config = dict(
    num_hidden_layers=9,
    hidden_size=384,
    num_attention_heads=6,
    num_key_value_heads=2,
    head_dim=64,
    intermediate_size=768,
    vocab_size=2048,
    hidden_act='swiglu',
    norm='rmsnorm',
    norm_place='pre',
    norm_eps=1e-05,
    positions='learned+rope',
    rope_theta=10000.0,
    rope_fraction=1.0,
    qk_norm=False,
    attn_scale=0.125,
    bias='qkv',
    tie_word_embeddings=True,
    parallel_block=False,
    extras=['capped logits'],
    init='uniform',
    init_std_qkv=0.0412,
    init_std_o=0.00971,
    init_std_up=0.0412,
    init_std_down=0.00971,
    optimizer='adamw',
    learning_rate=0.000629,
    beta1=0.9,
    beta2=0.99,
    weight_decay=0.098,
    lr_head=0.00671,
    max_grad_norm=1.0,
    warmup_steps=334,
    schedule='wsd',
    decay_fraction=0.884,
    decay_shape='linear',
    final_lr_fraction=0.0,
    batch_tokens=[16384, 32768, 49152],
    max_seq_len=1024,
    doc_mask=True,
    train_tokens=364600000,
    max_steps=11747,
    dataset='wikipedia_en',
)
Each number is 128 + 24 x the weight over its row's rms, rounded and kept within 0 to 255. Layers, rows and columns count from 0. Numbers have three digits each. The size before them is the row's rms in percent of the matrix's.

# down: layer 5 MLP down (transposed), 768x384, rms 0.0507, rows 98-121, columns 192-383
# gate: layer 5 MLP gate, 768x384, rms 0.0591, rows 99-122, columns 192-383
# up: layer 5 MLP up, 768x384, rms 0.0598, rows 99-122, columns 192-383
down98 110:085115130135139148095140124114113112133110152151120127121093101165169161117139117141097145137112156099135130147140163119135117133128132114114157119186107131130125132121117166125124112150146152103169131105136125132153117149145141143112134083154118082126181141123109156098136053123145094125127086138121126119134101132172121137124092131121109092123077131137107088115118130173148146119139159084144146140067110113119119156116090093181158119082111174118146109110136131094130103119153080147172149133141101129148096143158153163067157129127136075140140121112119102152170131127115103105
gate99 092:107110140140147130147126123130180121091139122119107123162116123127150113121150095108119137137116122123134135112194117129118157126141134098146134112088146087120110109119130145181157122151109165137105128128090113149139113126151109176122157135115142152152141140147135111142142109120120134155130153088110141113094121120109096148140117113150159131151141085136125134117100135154120168114180105065098090167125131158132054105142202127134100121119121128138157107139154148087073089163167091128128142130142125143130121152153109099135124109117175121163173118149109147101145092137106090176
up99 091:126128133093173152162103092112139108127090109165139198113120150143132119136171141088102148130108150116136112140183128138156160112163155110133076152152112133138082095120147087118115157133062133108129082136125155181166091166126142150130143090126159090144139088132130120139142141130098148108121129140109114142136110134139156149143132185107150160131139111113117138129123100151140123105175072165101097155163105169123103144136127148171150157136095142087131097130115160157136097095128120146176127141096112108172139094150110164082103117111110131100132140158115144117086122133113181126
down99 090:167115142121103139095138117130141104156146147163186116127138143135148105171160074148127118123232142125152113134090107136152136118136113115090144124130153088111143111104114127148086104110100144127143143131108151110139131106155103121174148120154084121124167120141134116127124159147120122132109109119144106143137147114119171138159180106144105141134101107127139117137122121137123130119143139121127151119182123122154156120107108118160141117119136122127133106092170158133110139115098104127117101170144140101119119157111137086187127129106133141138139126114113140128159148106173131124
gate100 104:128136142075148164100119167121194138116124110134123151150141139078142132135120146113113121121104135075135079099139138072121165140085155073162171166114151112105111110150085097156124133158091061139105128156096113129118113132138096154104142132099134129135130114122111142141140122127107164119082103184097151144121153111122135132125125129160095123135136156137126114133144147119091130074095107149155094100132152178140128093159158126155173113119134118104119131168100109090105118135129142150115129094123118112135077161184148115122098113151095125099148125147104124139113134156109118132
up100 103:135138072109119073132097120121095149142147097182100122139099138117075133133122140138155167102141163113133153162109130152125134127144154098137113160100101168067125121130086107126141156104143142146132161149180164129115105144089170123097141152126151109161123115151133140155126120123157156126136153123108113125130132115127120083118092109104114166115112145126116152162130131130122121136135162101136097122109163113121132127121119132122120101145108158101137099165093099165121182092137125109122117096160149118161121119182111121128153161138076046082182102115120110151160106152117111141
down100 103:141110136128084145092126143132105137134153133116102144107145128121147145124117133080105096159105103157135092145157196117103132152092137106134183146141164125149155170132083121141103161134120128125100112125169176111103113116126107122137109109124148103175111117139115137144114114143180118108132143165137189113122156133168123139134149117113127157136137175141082104092115142138145123121097135157159146189099116141139168084133105133131175120123089158148133154099102122121073156147176142139133127111116114175116116134139159121125108118138170111122110173110148105131178117175112098106
gate101 100:134116137157142128113112118148163118177100123100122121160136166118115109149115148139135135149106152134123131113146146112123136108126143111140179123155127162157143088150148123106137059106086124122128151138151153123144122077128139090133126111133115100113134145143151168115156098131129138123100111130154087135156141105168139125144142138115113151119170117106124133092104133100118105118141129124127105114157119117097113109113160104159140157125156154107119133114121161093101148127086101136122138153177114127116167151130147125163145148197135116150169177181107091127122132106110186128
up101 095:126153106094142116188126151099116104135107115133134111136145173106138069109065145122159127136133113126113127144164170147113116160124096160118163120094075130130204114111118077085096110112144135142146163159136112095139112130158160123104094127097118136121130115111114102138154124107145118149141092110102135144172126144156144116146134137116113122105133116114125105104132121137110120134088142125157143118159097151126079120121135142110156114099140112136116145110136169142117155148135142140112091135161116122161159158136105176139082120121094164122122116143103120123117130128074142127
down101 096:130113119077118134093152124148108107132165136110133166096163124153125096153134084106165108072061142155132111119075122165139163135126106132143104161106184112156147132141141155174174116102155119134108117140132124088142146114125101103158114110140127119104150119141110146137128118130100140093106118129130107078112129148162176132142103116140108109145157150156140105109132093164132099156135138097117131139127140119151148140123145120126142124113143125161120141123148136116087128097134206157140168148126100167119124162120132098153141132120163153129138158127150132126134160154157154157
gate102 108:080094090123154121163143115143116096150134083128131108110101125096122111144090169128147196121110120150161093162108141124173131116123108163108132135158112125121097066155145130182127095110111144158106110100153120108119178135156168093108090119096137150092157129117151162123143111093137140150114123124104094093123138112121122090100102105085094105147157142139127106154117117167150119123127138111112140124126119146169137151131160127141135136154115144088087123150102151097109149184116127143139121103103150127133092094153164125157143127182148115138119100169105124115125119144131183116
up102 104:141142113136146116116136191105170111107141126141114169152088123107152138102144140167096086171112148154159131156126073176123126121138072152121131127175165141137139164092108132146164172130126110143162159145126145111135163131104112157115130165122109117171138103133135110148107166134143115138168113122110131169157102144131073153130168148114108142133145125100106163145160140133131129127131122164136167135145162156114110154115126144102154156171137168113113132146165108140129153138161163125084135164121159148141123135131094092116125128099123125119118130135143095143140114191141088121
down102 103:117101166129113105126137126137144146130093113148111108115104124175156150112096138122092108144071069126136128126085142124147149141130147137097136105078095144092153152090125128109151156103145108119133120120126137137120132161127110099140119148099116109142127132107157116128159057125140171128148139095088123096151138134132164165128098154101120120111129144090134087139082092133138134143139100139128170127131117115157159136064165090099092167128095112103112107114094127109109130134127123120117088141146136128113146113155136137170123175161153122135129141156132092159116156184152159137
gate103 104:090100127137140123173138092117138122103121082181137121118137149128129095145089096102168123127102120133155123107151068129125128184116077165126177171145160105144137118110159100143170096134098164160138101111085139125136116151173186124163132145134134121099154098121109158144133103117123130160172129172158104079102154144133094125164193137124113170159152134111109133098137133135141136187131106142158116093122130119145105107152116130125128141157173131073119126127135136163093158124135136139174142101124098079138125095103107144090145145114104099107102125116146140119133156136121111107
up103 103:133140125125141093123126156151131151114084139101127096171139101106107149102144168144127142121136078140097152125149143074118142116149164179142125130158151112063128107130097131111133128163108134177139130161113152118118174108151152132120136156160105102127156108102125162097134137084089174125141126100111123149140108158106133077132127127104108170114160170126072176176128155094093119178099170093115169139095122134143167150137143125110122153129129110135167149137136122116102107081138099148122107127165115115118162126094108140131138108118166138113068096143117135097157126134116120109
down103 102:136089154098148131126157136117181157129134081137174168089095151131113134151136113127149131122114093111100105105159103133082092141183142139110139159112176096132115116118093156145138132102113164131119153109107114099119087111109092151137139116128120119136150137120123112139138115126119121099149145152136130136138110090134106064096089107138140108142160114104131110107152135142121135144182121119105104135134111109100117167098125163120124156103151127137101112138130123110174121125159137126126180134128148099131138131058137143069096113130070124134151174143146159132101113099101141124
gate104 106:112102135096144125128131139147095139153163101152159132097104119125138119160109206151146158115086144095164125118085131104137155114132144101137082103145078131135137097119159112119130131152124176146119127112145127163099124146106184111126123128138099167120147118153143135115116158141131126163139131145108109096121087120125128102153112129087088104121162123132141134170104126113133109125155198120072147125124111126120147145153123123117100137123092115122124135177146142158114132101176088155174094139132138135166122116165146171149134146136085105149144099120100121138136152141139129095
up104 105:104148133168114114089092115095123114175146171101130128124117146135156110152109170135118106125119112154110073136144141125120140167113151131119180121104090137077121124103118118172167098154110139146104176098160124093114189095151124137124129070120147156110196073105162153121128109179158105088133107108154153118127112112096146138160080133114145129115147112132155145108147138125118075122122144143128128117140117153124088122144135127127137109090130175134170114108095153110146138143134120093144184136122129123173121121111105159142146119133104112127125124085098155124082148164124085142
down104 104:171137162113140134149142125138109119112110129157163097172110126155114179107133120115137081135137128148136129157093152118086134159164122133114158134095109144102152135098107110101143126136120129142100162076155128134127123088128159067147126142137063131117130110133110159164121113120125124134127140106127114120092148121117137133134076166108154143129149146159131115075086095090174106151138097176114123141090134146111162100134113132103137111109144174147155148118141149100178122134120116159157152105115185132130104119103167127179127164111131105120128076083152126112118142129129113127
gate105 103:084133141129120140112099173145127143087180142120114111146117126102120105165108119127152157093122122132134077155107110165147117121112113112131139122122090133123101139135133131131112088137139128118152088103126113076119136160141126101125115150110117128087119135139168135182127141126130142088165143123140099115141127107090132091133143146163151122140131108117105056144140125156122114162124145121111129104138134133135130110126144143128169115119120139107098113145144106101108144131149098132122152171169130129131082158148154133087154140140168162097144110192135146138108107140155147100
up105 099:127169156141137129070146098184129135160088124129153112163116100170154150142144130125147114184150108129128145128161154100086147157135111140113150147146131092137119154126124118096114136103111129133152138116119103116096153140156119138086109140125138153120187099140115138097137116121105107159100142131144143167137127110139128108076145105114149115148122147090152127108140149112132105090175106133101093135103107077102102123133136115124115098143136108085143116151114178122081095170151124178161102130129133131108154086125103091106107132110107096122123141077149098140122153132155128134
down105 095:137134116112142081155102117114135130100148123131134138112094130127104124139130141138110132126084131134150133106104110123133144131112094124108090143104140117111100132100092159130127151131129124166121153177107177109119110126120127159127153132129138140184155109125179136150121118174099113156111126121156117091099116164096120120157150139086157148116155139136190088125123101087126171139136125151128123113126153125137140146113167128166105113158072167103142124104088113163137133108128153124162093112128166135140143103142149124115116156165119112174115126124135128164145111150111129072
gate106 102:120126069154122134111080114155099120137127140142105086149128178136127121098071154139156156142108112149138150109141115106129135144150120186163087137151145146156093096160121133134087164114115107113127106118141097091109115124153129105158085149069142112125100154118152158179089139115162165150145128142134093132156139102135137128102169118113135145171163124116175113069139157104132128164134095131073098161089141142154128154153136136145152097093133153140158127136153140150126126109134164155149126124135152102124093145111164130142119172168085064137133134134146121161133112097105139143
up106 097:162146148148135089118132057121145142110118121152127131150100119108121112142120160144179131129143123083158174123093158117149137174154139138131104163104120150159155102111120155138124112134156111106128148160099094117134110131146134155142160151104145130129125106196127136134175150140117097146163113136159161102139139120100133150133081118117135142112093146147105168094111078134122138127083120101119150096113133138165125134188131155141148100144162112138137139156067153101108110131150129111117112124139086092138120137113130131130124100138119141183097117097170132094138126124126111122
down106 099:112163120138139126131162122170116151111102137130112111105163158149139097166175135170114134166104133096204099115141150144158106141150087146129099169162110102129075107154161130139143115189123094086119156130117088096118103123115105148143116131135128104110129114171148087131139079161168133093117132142096138150089143117123074168118158162123145102088077152130121162135142110118104087120115121169184166124151135140145144129095178113159103136133147104074109144099163146096143136158104129112107117167132129120108112114138122108099162111135146176100118131117143103115124119095115126140
gate107 102:123109119105108128125124126141107124110140129130156116144107149079108046152099169116134137124084146075142098171141138144154122149157104116146115170161138136099093123125130114101107127134161141162140095133156147115119091095152117108115140141156096156130117116100126094137143130123140136116169122131135134109170152129141120095136111123109143088080127119168119139140104133106102070126136125179168125105119109125114124118143106159135148100126145114128080151119098108109129136130097144136151122155168166112083137139149135134051165155169101087133137132106126094140170115118115149079
up107 102:141131151128117139112152118144139143100130143144112163135144134099108134112138123171123136131117141166148127161114153089148110093155097110104103125091136168095135133109105137143116145116162098102144129078181072168125116102122131100120147144155082187097141158159139085121161145122111143109132150114128128117142144126131082081123152127123146115134110089170087118164085167108131135157140112145132171152134129120126121136089083147172156139168109128136136108129130172120090101130170163116150129120133114150139131116159115109159127110137154118134146095129140169143145180122141123117
down107 103:123109100118116098141100100165106094160146122146118116118104095097146116140123138116150138121128097150114096127130148126107111184122145096114142151146124108155153112199097137113154141159162142155123130102142077137136174113119109136107134103112100130109121114131134151167162145088105117120100145126134128118152150178138106151091156114118157115130095160126114130145125126127098119131060148113125101147125161141114125146138111134116140116116139145137149124122115096090125149151162099131129136163148150118112110129110185134158136087127156114135127132074131095148129144134116131146
gate108 098:130117099135122094138139157142137158107125123151159154130157084109138130124135129101159120141128107098121129162094103141118136146140166117137092154120141144107154130096147122150116138099108133152112116133139110133140099145102141112139180130139150153151114164141109096124138117124111137140148127141117097109125168116110152137092109137117136096114156103125096132127143109120085122111163128115151100140171116121119093118152115122123163121132141175153127168131124160141113153136106166126152128151116113178129160113145076114101132110100087151106127087135156110159125091136114102121
up108 099:130140132144158195125148092122142095145150132134127144084129134095167093120159162112138098165108116164110148147114152143128143102153148137147118111163129145102091132082137128100098152129109112135144105144099142144101110104185138117163142137129125093101116137101182135091136109136112140118122092128169092134097135092162119125182149153179155144127138168188163112145136142106162133113111118137134118081112135100139142158127114107102099107128122098107155166132111105121151162120135138136116079102123121125104143135109127119125139100132127097113111103099119140117079145111120127141
down108 099:122118129101085131099119108122119138143111164132130128118103124176099150038084133139135129113153124121150161122142085093159127125129133172145134175158143134112111141119159124145080134104117080110135100121143109129065130122148114119090133161097129144134146130130114155123163154121112184113182089101147105143149110127104131143157151133133096138106123144160160160133121121119142114134142119147108116140135137186140161147123109139173083102135136128158127136114115142115100084126142126151133151133123133105137083159151140102141123125092132141150100142144123139138104125117140162174
gate109 096:137113110141196116114133103069164126137161112108106150132152130156147116122136106136138107123080113108149118161148105124120121126068191154121121090160099133105126139124141130122135120112109123083134113108098142142168137121143118151155114127115138120116154079132124149162073116131091120164129111174097071073097134126124137111130124104113140125134154125134130118089133120108103138141135159161103096135143140118076156139142090155125103131159052129121152124105083087103170148108127141133147145113144086094139127090122119116133107107134163146144120134132166148167140133129115150138
up109 100:132105157115130160118106131159090113157109101135142113117100108113124088120119122157125141157127108103154130136082131106149129114115121117158160145170098134123141158133130081102156083062110134135165156139118136154095154106103154135098078115143133144131164102132151135105115106110098124167109141083107109106139118085159134161133139159135120111129133117121140108158151117168143070096143143152109135146119086115088160125136113120114156123101155107159100101127103170164113149153141100124098129124098143119141120135145169151132159116117119142165102138086102126121111096120154140136
down109 099:086125122128150142120105151093080098105112121140142114127148116160145112085133109097135092131108154108164130154125130109092095140118147146113124099108106116101115156092141130156163138161110121147154074127113153133136162139084120124161096108125115124119135114086143135110103137129116135106086103072118143076178138118107182107130137108136128139125119096114137107154091125162144130143101066131198116107161087114103093152138137134087154129114129154093111116158159124141145151103112151136122091135117095160093109142141134142075092108128150099127129128119121144138073083149107131123
gate110 099:129177129154108153138130122155204143103104134172123109117090099131159116083138115131102116127108107100115129140141125108108149130128094121098112097146124145119153100122170113142142061175079079125114134135129112180108111125091085105168146094129184126165115106086162127099156126127125140096094105166134164096110140152132139137126131126070120135136150142090104112114125142136090121139150168120080121105162128137141155126154118152126085130164112153095161090129174121104122141089120135146164146144147094188165109090123147165103140134127122155128107128112164129128138160123165127096
up110 097:135130158093146162129112118126142164136144145136105115158137152152102148116136118171111135141139150108110158136128122131126182153168130123111166160175085093146127118136142148149115127144108124111125120090103126127168122116119167153109189162131125144128135149124147076178116098132152113151093149128123194185122121135091145118158123149175095121076114121117161098133132128121118135120148104131101092124115124149142124152098089115108059113120106156079095122137122141165101144129148102111113084142131161108132109160104160089127134090141143134151135144167101159136156179129083137107
down110 097:136155122153130115119130097167144133145122096095170127135121177145083145146149145170101141122108067127142115122139131163183094132132155149082166087128077165139126146148161125122108119120152125142092127123149149106086116103069124152109135115146039113116120132091107110152105128123188168124151134114120145124160149155127137164147146129137104123084163104116123114129165144173144107176112130132084112111147131117121130141150085121128084177122179134090119138136134147096147100086136173106145166141139124119115140134143127098113132156130129117142096129140155121095158094150106153148
gate111 095:129136099122090112123145150166099127177094139098148153137117123143174109150135131151147096140131103109173138100150116106101171111156154088120134130149146113104145133175122145105153086093115159127118117127117103106119134140122141137142166131107116109134125125128133143111167142150108134200120141149118103117169145124111108119164091137113131134129106121148153151165161119119133121095101136124122090058130101169089093137134175120134087098157111151114125132157117119121104161153118128116097158088122119140122145159147113150109181128161104136081157117158140096145132168140144091123
up111 095:133163126134149175138176143144134147094101105097114170127109127131109127152098122115161127167166163125149134157104145118144119147120121072129158128142101134134171110120180111115086165139115152116149122111170126142108066118109127128133170114110108139129123100137140128089146117098099168138194117165153116138133142133148126102155139155149150129117129121123143171095099131084134122128122128133114093092098098131137172175129089133141134121168121121098105130136085150099120114146111154132115108125188104141117138146099150129145108111146110148137118142161179158154155139102108132157
down111 095:165165101164129102119130137114147085130147144136119112133117166127140144140100079178153098171099110117145125097158157087149130169100096123171118143142110138102121101118105116142155096092092141095119119125108109115159119132158152157157149110149105149155109145116121153107109110139140108147156135117155140099100091083162136148151110145132138102150126150114155137119097114156099147088116175109137168115124129147151124091110131106153132128112146128114141133132121151115114131101129119102116171130104092108131139149156126159119110130088121159107122134139145113149106156141147150162
gate112 097:082124090129108113121116136114110152114147137117112174107128118134152161119148170146121115162109138143117099159124126120141079100121172129132136134134111114155132108106135129122141139138130112124100122145150119136104118164074127130093090123122155123137129106164156172176067126099143115123085105128166140134107102137106148131136172106095142119115151131052155155111183131106121114130101114134119094133139159159134106108151154130087138081146120126138145092143143176110137136146136132161165129114093160106105138095140154094074135130110124096162095152153137133107138126080157125098
up112 100:047143140137153138146131146169143083151116094151149132167140118158096123103130089132145123142121103098121119118113128095106136112108140129144142150092125175153107116095148137151115131122128126167157107110117112156166108147128151123098111087111106139137101088144127132114099090107129111138112123119128143142098142146071129110124125178107101131140131141177143134128142111148130119175119098142132129163148139143145172115127134145174136149077135152133073167114085149125108117140085129153148099151136101109111097110127143126117113126155075114123144153135102088121119105167103137117
down112 099:115116152125166119133125134069115167133118132148147159133146166164136139101091190124088105130063129127144147108135118121109120136155138147136123134155104151111134108129135115126156150165071103155123121108137095137132142149132169135116146125111125156149135104151106107100101109126158145120111130081110158159132162098093136110143155119101153168139141153090111132097114159111095120112106088104133107139098137173116214110103152127132171147140102141112120174150115106153140137120164129149137137121149103105132120107119152126087148148136152125152139074138113148121136094187138096128
gate113 104:143127145088138121123116161109125133072118158161121144145108131141172116099122082080138150105087134127124143151133072135129133119164121125118132144138132095100160118150147151135153125153131153155113131087121134129131097147112119089156130150133137163102148114154148118115094158100133105129110091131150121141162162117128098129159155128115093145179140119121115131096134123164154095139141129169114129144092115087095147161160108164126144130162096149111139121124160161147150153089111124148133082146088166164145101106159168096143121176150095133125099124101148106133107109159120139136
up113 100:163143125140161163136094146132057162096112102134094137132094149106123116151086100110128165161119145112120142125107125121120098141182138111100136183113114144125082143136129131153115131100171087141114140124113165151149131146094121142134122136158117129184127112149113132134090140130097127145120148128169121115153126125145111141120089117142132157139158054129135131113145131123177122106124132177146138136147102125070136145155118119112107134156137071151147103108161128141107134146187124144107124091127108126100117113134137168130086147160104118112124111081113084109133177118105138116
down113 099:147122083121083125169126153138141117152114122132113127093157120123167160119198113084110159141124160096089088115139117135148140164148091109146168143099113148176134125096124124097151134094160146082121127145097154127123166139118149118142132130115125134132162118142167154162166118132111127133111165099086114148117133158130113103143109134124082191139168122111132109132105147161132156152159121082128116115121138114125142131095139125149108185127174143136168121099115170077156099086158107147106149108131156095093139129118164137178171116157112127122144116143110107086124139122156135107
gate114 099:104135094112170079100123108097127157115077096099110134126104123114118102163119119145110139121144123103112117198141136114146159124113115157154127143126114125125102157126091151113134081111125164179136165109155133122088100153136132115117165093120165114084132108117153141131095136124125099148149129122084081116113144081133143112160145157064163092140162147086092158093129114075108119126132110166127123127162149094105153135127122123163119086138149118119140134130118144179173153146165114101141137110117155108125103165141104105104098150117120131082112054108166150140105101115123133095
up114 097:139113118117113097155126176116132132071144137087131101069117148136130126116107121123145169114135148106133126163162183121106120088148123148125112095119151159153152115135105143103144103124121092093114117121176097132078105122184145098143135151125112134131151102120129112129128145125151138138164155137090165133143128111131158165173109085130107105155128130120124099111139135098116104124150135120136148097080094123133123167152118170115157143144142120111094147118121107096122152165130116122172139106105134088166148121132062111135145166121127142116133155119166139171169079121141093142
down114 098:186086129133159128118161111169149176103131109145138138101150145086125137130121124135128138130119107119151125170137106126167157127145097126127111120108145151148138131129106105104157162188134164147067196148116089140124139085142113135149093103153142096108138115182151091117171153120108147124149125183152125122072142160124088122134107130177122107136095134161134100143126121134127136143130182129139128101129151139091098115113138164118109135140107141094116083158114105142153177100124103113118120119106130142131094126127135151127160118104158099105177138158128175056163108183101112136
gate115 094:126146099106092133135090134114179162137160132122157106128154132141137091183114162104118157105138131131130071150096103116153136123142168112086117139172157128160107138125092149179100109109130125118143121112137134110144093169160099115141159155093133113141146138119171134165094161165182111135162143153086148087105155131135145137138118102117125162158110133108130148083142130125140075138119110110087141095121207134103118099102118133162096122116105120115126155128146116084140135147193087141124136136112135155122133098146160117136107174102115146132129142154079104117107134108121133110
up115 092:137152130129111158145147144124168145126121172139135159105169122128114096147091151159096135146122131152137114139116133133098131118128127156148139126132153090119141157094152124169116103115138125119113085110109119074104109126098116070167119071108165107125096130100110093093089113133110117120163123119123116140096106122079125149135150126120119102055103136110131109095131154153108138106120114122143112123115127110151123157140109156103150161144127116127124122100132103128038127141098122133113089156142177095116131131132146080130139133144161130144098146161097127122148136128105132114
down115 094:191148111098145087165183148148135106108135165154160135074120142128124147112132135134167164103165119121169130132134094126130096117119172156137133112185143093109154116133125147139169099108081109114136153130114129136161078129146102142147159170122121103174123127140172109137115150108124076151097089139115136117145133100114157095139147133117120100124141090176095151115117130124132126151110150112149138114134126124100135156144143137135119115126129149109132097162185137117164088128099090128138129123128133146134093118128127163087142155135109133134116088150127127134124105136136154120
gate116 094:093126166124144089108108108099102096133138149112098136089144165157102108094104128160130103160101176126143125114148163074150150142157132121125156066128152156111154121111174130091131129141120158167130112110112084147146143111147104146109108105127127123142125105139096130133083110107164153115117110153153123157126190135132115119109155103109115133092102132144093132093125111079124097164162090132076124091116129121122136134149143157120128155135115130148139134133160185086087149117117181134124129126149129150118130111140153147099164162134146115189130125132134173096092103114147135109
up116 097:159109134108097140155132151111133137126175116143117190107130064143102143138122142095138112133119074143097095090102137121132098148098127109187136163143113149129092108141153110141119080079164120143107104146064154099129101102106131125147142080133188139106130144155159151124168067126135137106131115137140111086139144164157140128153153128132119103159154121134105147110156109118139104114098119104158123114110142093144099133130129138119164113132130149094129138126116141129129138119122125133097158121156125091108168122117109098142077083115108146123108148121129102174155158094137136099
down116 098:089099137083137115148149161122129128131166134139133121123120116122140121134112165094164112119129114138158119144147108122116118119115146123105093101160139073168105113122121136178108143131139127114117101141083153111184135137131139119111116119100136136152115132175118151153146109096165104113142110117158131101117173111132090151144117064148087118128094161142135156141152136140103139170081097148136136095169094145136141093135114163141126119136078122110099132129149107141131116162149181152114129141136143090130127092158149156111097128107130156128113130117099116129109125117116129158
gate117 102:184156161087127135175131132119128122146125127094146111134121138154104138105150133109109162068098115134124116144114146140150120116139150071138160120117113109143126144119140108187126137117148132112130096105139125117160115139146134150134115167095158122096125122127109162147081157096122159152154111128112140125144156136125172149118129151133103129120177131099100187142117111112122151128107079142117115073121143118110078122150154154115102143111118110158141119153132131123117175076165138098136162195141103128133107129115135089121093095146100165159155097150109135111082143148126129155
up117 097:092114142149130160184123144106091110119122116135143127109118096144139134171117152167119091146122156110134121125151135112155089120129128093126115145096108142133090149086140141171135138143102137107102083087143137127102132117116144126190125149116115108116126115106162136122079184121154163119153150166145105137106126096145137146091164113127121142166121155090145121162118107117105103119138097136159103128138125096144129115129129122103126159091170097142149138122112133127119124186134121128133142142096095133110164137187164138096091100114141164129097127121089098109125199122129169156
down117 097:128129139126158154092131145149147119181131176147089161122151127153139119120149109134112103131182121137112130138146133123132083124111105167101135127088137175091155153109115112080141153137131137128112067122136148163130105096119150113122122149115068109122110138087164137124123124138143155164133121120099126117113125120141114139113116129141128114132154088147113124127097148164141135177086127142136142124124091116133131143107103112158136153143112142133128105144124080153154096120128083182161120150160125113153148110114158139103145148089120127091141150124159127152129112166157076089
gate118 106:137165146097115149122122160134144141108166121136140179137143100156106134158143129175123110120104095110117142129160116126142152135085121094086119110069107166137101129152132136144125097138119100111147098123118151092121131108105132131144182173178131133167143113128164115138124145137108125111140124112132138092138143148163115141156155108138093118115147164159107118149191157109124102176141154143078159093155133140144122081117095098111150124139119125103133097085108143145097125141120122105144142139131111129138160145123131126120138160112133112121093118162135119148094129155094105122
up118 103:108155152154102147127130090091135134104106148153134132156125151114099117159136119139146095097145160111112142085147138117136140181103099158092143143109111093092147172098115068116127116085143123145083117129121126122113130117119111145106127156115130173132164083149128115137154143131162189160104083143102123125142127128120132106160114138154080134137141119131134090145184103140136127146167112141119166114118132120137137161168134131114136091121128120087172073150144122152126126163088126104129129139130111121099131130122132191116151090121196118152141142125117119165125106124155160137
down118 104:073118068137083163140134125132098144114101137114126134154100126099109116087139115148128135120102125122116129130124127133126114120122117122108151131128098133106110173132123123114127137142119159143131100132124136140115147181122148152133104123129120129084094108122186120100104120103110135145093135111131150160133148156110093129117138130131157123159111105123134170123130103106098120119133137130141101148120112104157101093124066097173135129142067090118159115138118140148108138123123099133161089137127102141092148124138154126132171084154165149114108184134111113136094091125169158142
gate119 094:107119138128108105096142157095087127158142150126118134116108152120083132157131118161097096107116155124143139135103084161156107140092130141106175102149096121138142172165158089145134128150171128163127142151140135162147091128157180130128127143157081157137105156139109172169140137102147100129117165121092109123138131077099126151130142075155119120146108142146090159115124164120075107155130111134137131139130122137112132123145135134096099105158163109103104163115080124127154119110096128132098109142115120104142134132131118118141127130176142137124124123157138120105089125138145161128
up119 094:091137150090098090120128083133130110139104103162198104130155119129092092144106152154130144086141123144129122113110158113121138152195170139118136097143127152184148127139131106154118151177138141140101110093162129079152157125129140144159137134120110137147136123130173151130154159110114101127151152168111135122096121110153146126138128103120152124131108155129137147137101133104146114149157092094105097135097081097089140133133141173119143148148128173116112149124144152143120145111098151169122155170107163106104177133127135150159106125173090142102123141135128178094091107110078168116
down119 095:126065147100143142130084142149130135157137085145077135123133109107136122079137167112114111175061097109126170132155102104109172148144126157114129126146088111125164150127106097130115149113144140103115107128116087173138160139076137126152154123137148081134165098119105125162143128133138066125174099084143107178136096102112143136105140174104124149114127128135144079122135162141120144147107123072127117129151094151139110102150108129167150149109097155141132142167093112118152145128133085140157159096145127128066149150137117156131145134084135108122136106143117103166131113107099129166
gate120 095:127091119130130122119095144164133131154142093090164105160123096117176142129134173120112109083106133177143187106128158144108121129102134134092152124127099110098134170136146132142103132117130111109088111124140179126121151113109109142132069145106114136091144132136142178083109140144137172161118104125132156117127144132171103114158119141145142148129122098121124116125158116095098131137108159096105150117121140150122065159110106103110162097120124177152139172097143160116127120110178082134115137126156101103105138091125129118102139157139119116114153111161134103096101128137110143099
up120 097:083157142115089141152157125095109126065142105158075114117144156127128068129134124081115122124154133089105135160137115120188094137136094108085127116116121128119099137147113130201120113143150111105114146117147156113083125171141124063118137153099114100076114129143110136161116126137150121140128112146134161118137145106153120142122146123085103145102119113132101149144103119113111110123145106139149135139126111108133139148130096130143110145114125119095138147133143137113145136130136140138136134071115144138166137115134136106138155142137128115142097143060066162101141136119136191086
down120 095:106159163126121099098121116146150131113101131131105150103086129137171099148157143124134144097070145121136134115116180141110139127138165131114088155128154065124118141141144088168151092115152100116136106145132148148108141122095145143149089131115117173102166141126116144143140135112121153090130117115149092135112118160147129117123127097162169147094118182127134115128132147170115185143155134080176110126095112121081123112147131087183178094114146130131118158116122142138084165128128136158129128107159142120118102122091157104162112122126148099113127126154113120072115143127104100155
gate121 094:133101105141104132104129135110141095145137088138145101107142099154135115122110110071121103136106109153180084134133139108152166141121114128132140188135127136114139127095138151178123111109147117124136165120129131166122094114138067114126131172137164160138132147119159080137140145141141095109135133103131158122133169132132131098105116134159106111149116170126129098169178136097127141150092152107170125160125116159152093139105163166115129130131157105088169143135119142137110113112089180127114116150139153107150141096133102144107101115106087131090116098155108124152125138156107166114
up121 095:129135117117142119126103108113149136112117113118136123093175131134144139127124116113118083136100121131090097131110132102123137133132143116153130124102098179140082170128176127147132157106115157111109110141126157088054114106154164103148140142107112098125128095087142117116167123143150078127147130150118130146113114127125138137116101146092171127112124149100145132110176181090120141134133079163153167106159117109132110111142124137108128098135076167138146124135097157154116111100131121097154155168129111139148114153134152179138145122124134093114135113145115164068158161113141105155
down121 095:137144104141171150104133146165102140123141122136168111121115129175151183126159115125174092108086111158150131101115105180167152163097099123194116124112136101151137141091150125120146124117145106141072106124181109132124125117161127145123167103120140145112131165095154096110145124135147162126160107116122124115119141134100126160145133119107075154119153135109105097137131169154111139093107126152100119155143187141154104131120124117127144064137124138157127129131110149096160125131091129103147085140127137159116186095151153158132132146131137144118153139106169106176128126103106123172
gate122 107:109135166123135128124087102122150124140141128156139146140155131140162142119123134124186169126107090114120129147124125131190128114140133114117105107115119120120108138109126155115138124133097114159140148118109168131123143113160159133139123119117104142125099101109134165193105150062133126164106139133136134095132147106180109151123092152132099102124115098108136088120151134148092143108091140133148116168112146138150100141141054131152159109103158107117164112156104161164098169112146153146104081164089139148144143104178115087091165155117123141128178115111097165138103120142146112092
up122 102:132107114111087122127150137138152132134125134147099117127099130147136137116120127119139125126133128115122088115146164132167095142117177120168135127157123120184106130112095100131112105164139161150158134151128080131143138149107118129156150124140146166107107131135165164161133105118152118129145149152117129127127119131118129161134114116127136140183163152095143110113148142156193108122143161149098085149168157145115139077137143144152126114115134107093089091089081125136110136131127098153100125168111139157158159154153090128122114133117149141130133150174097087109108116106103140100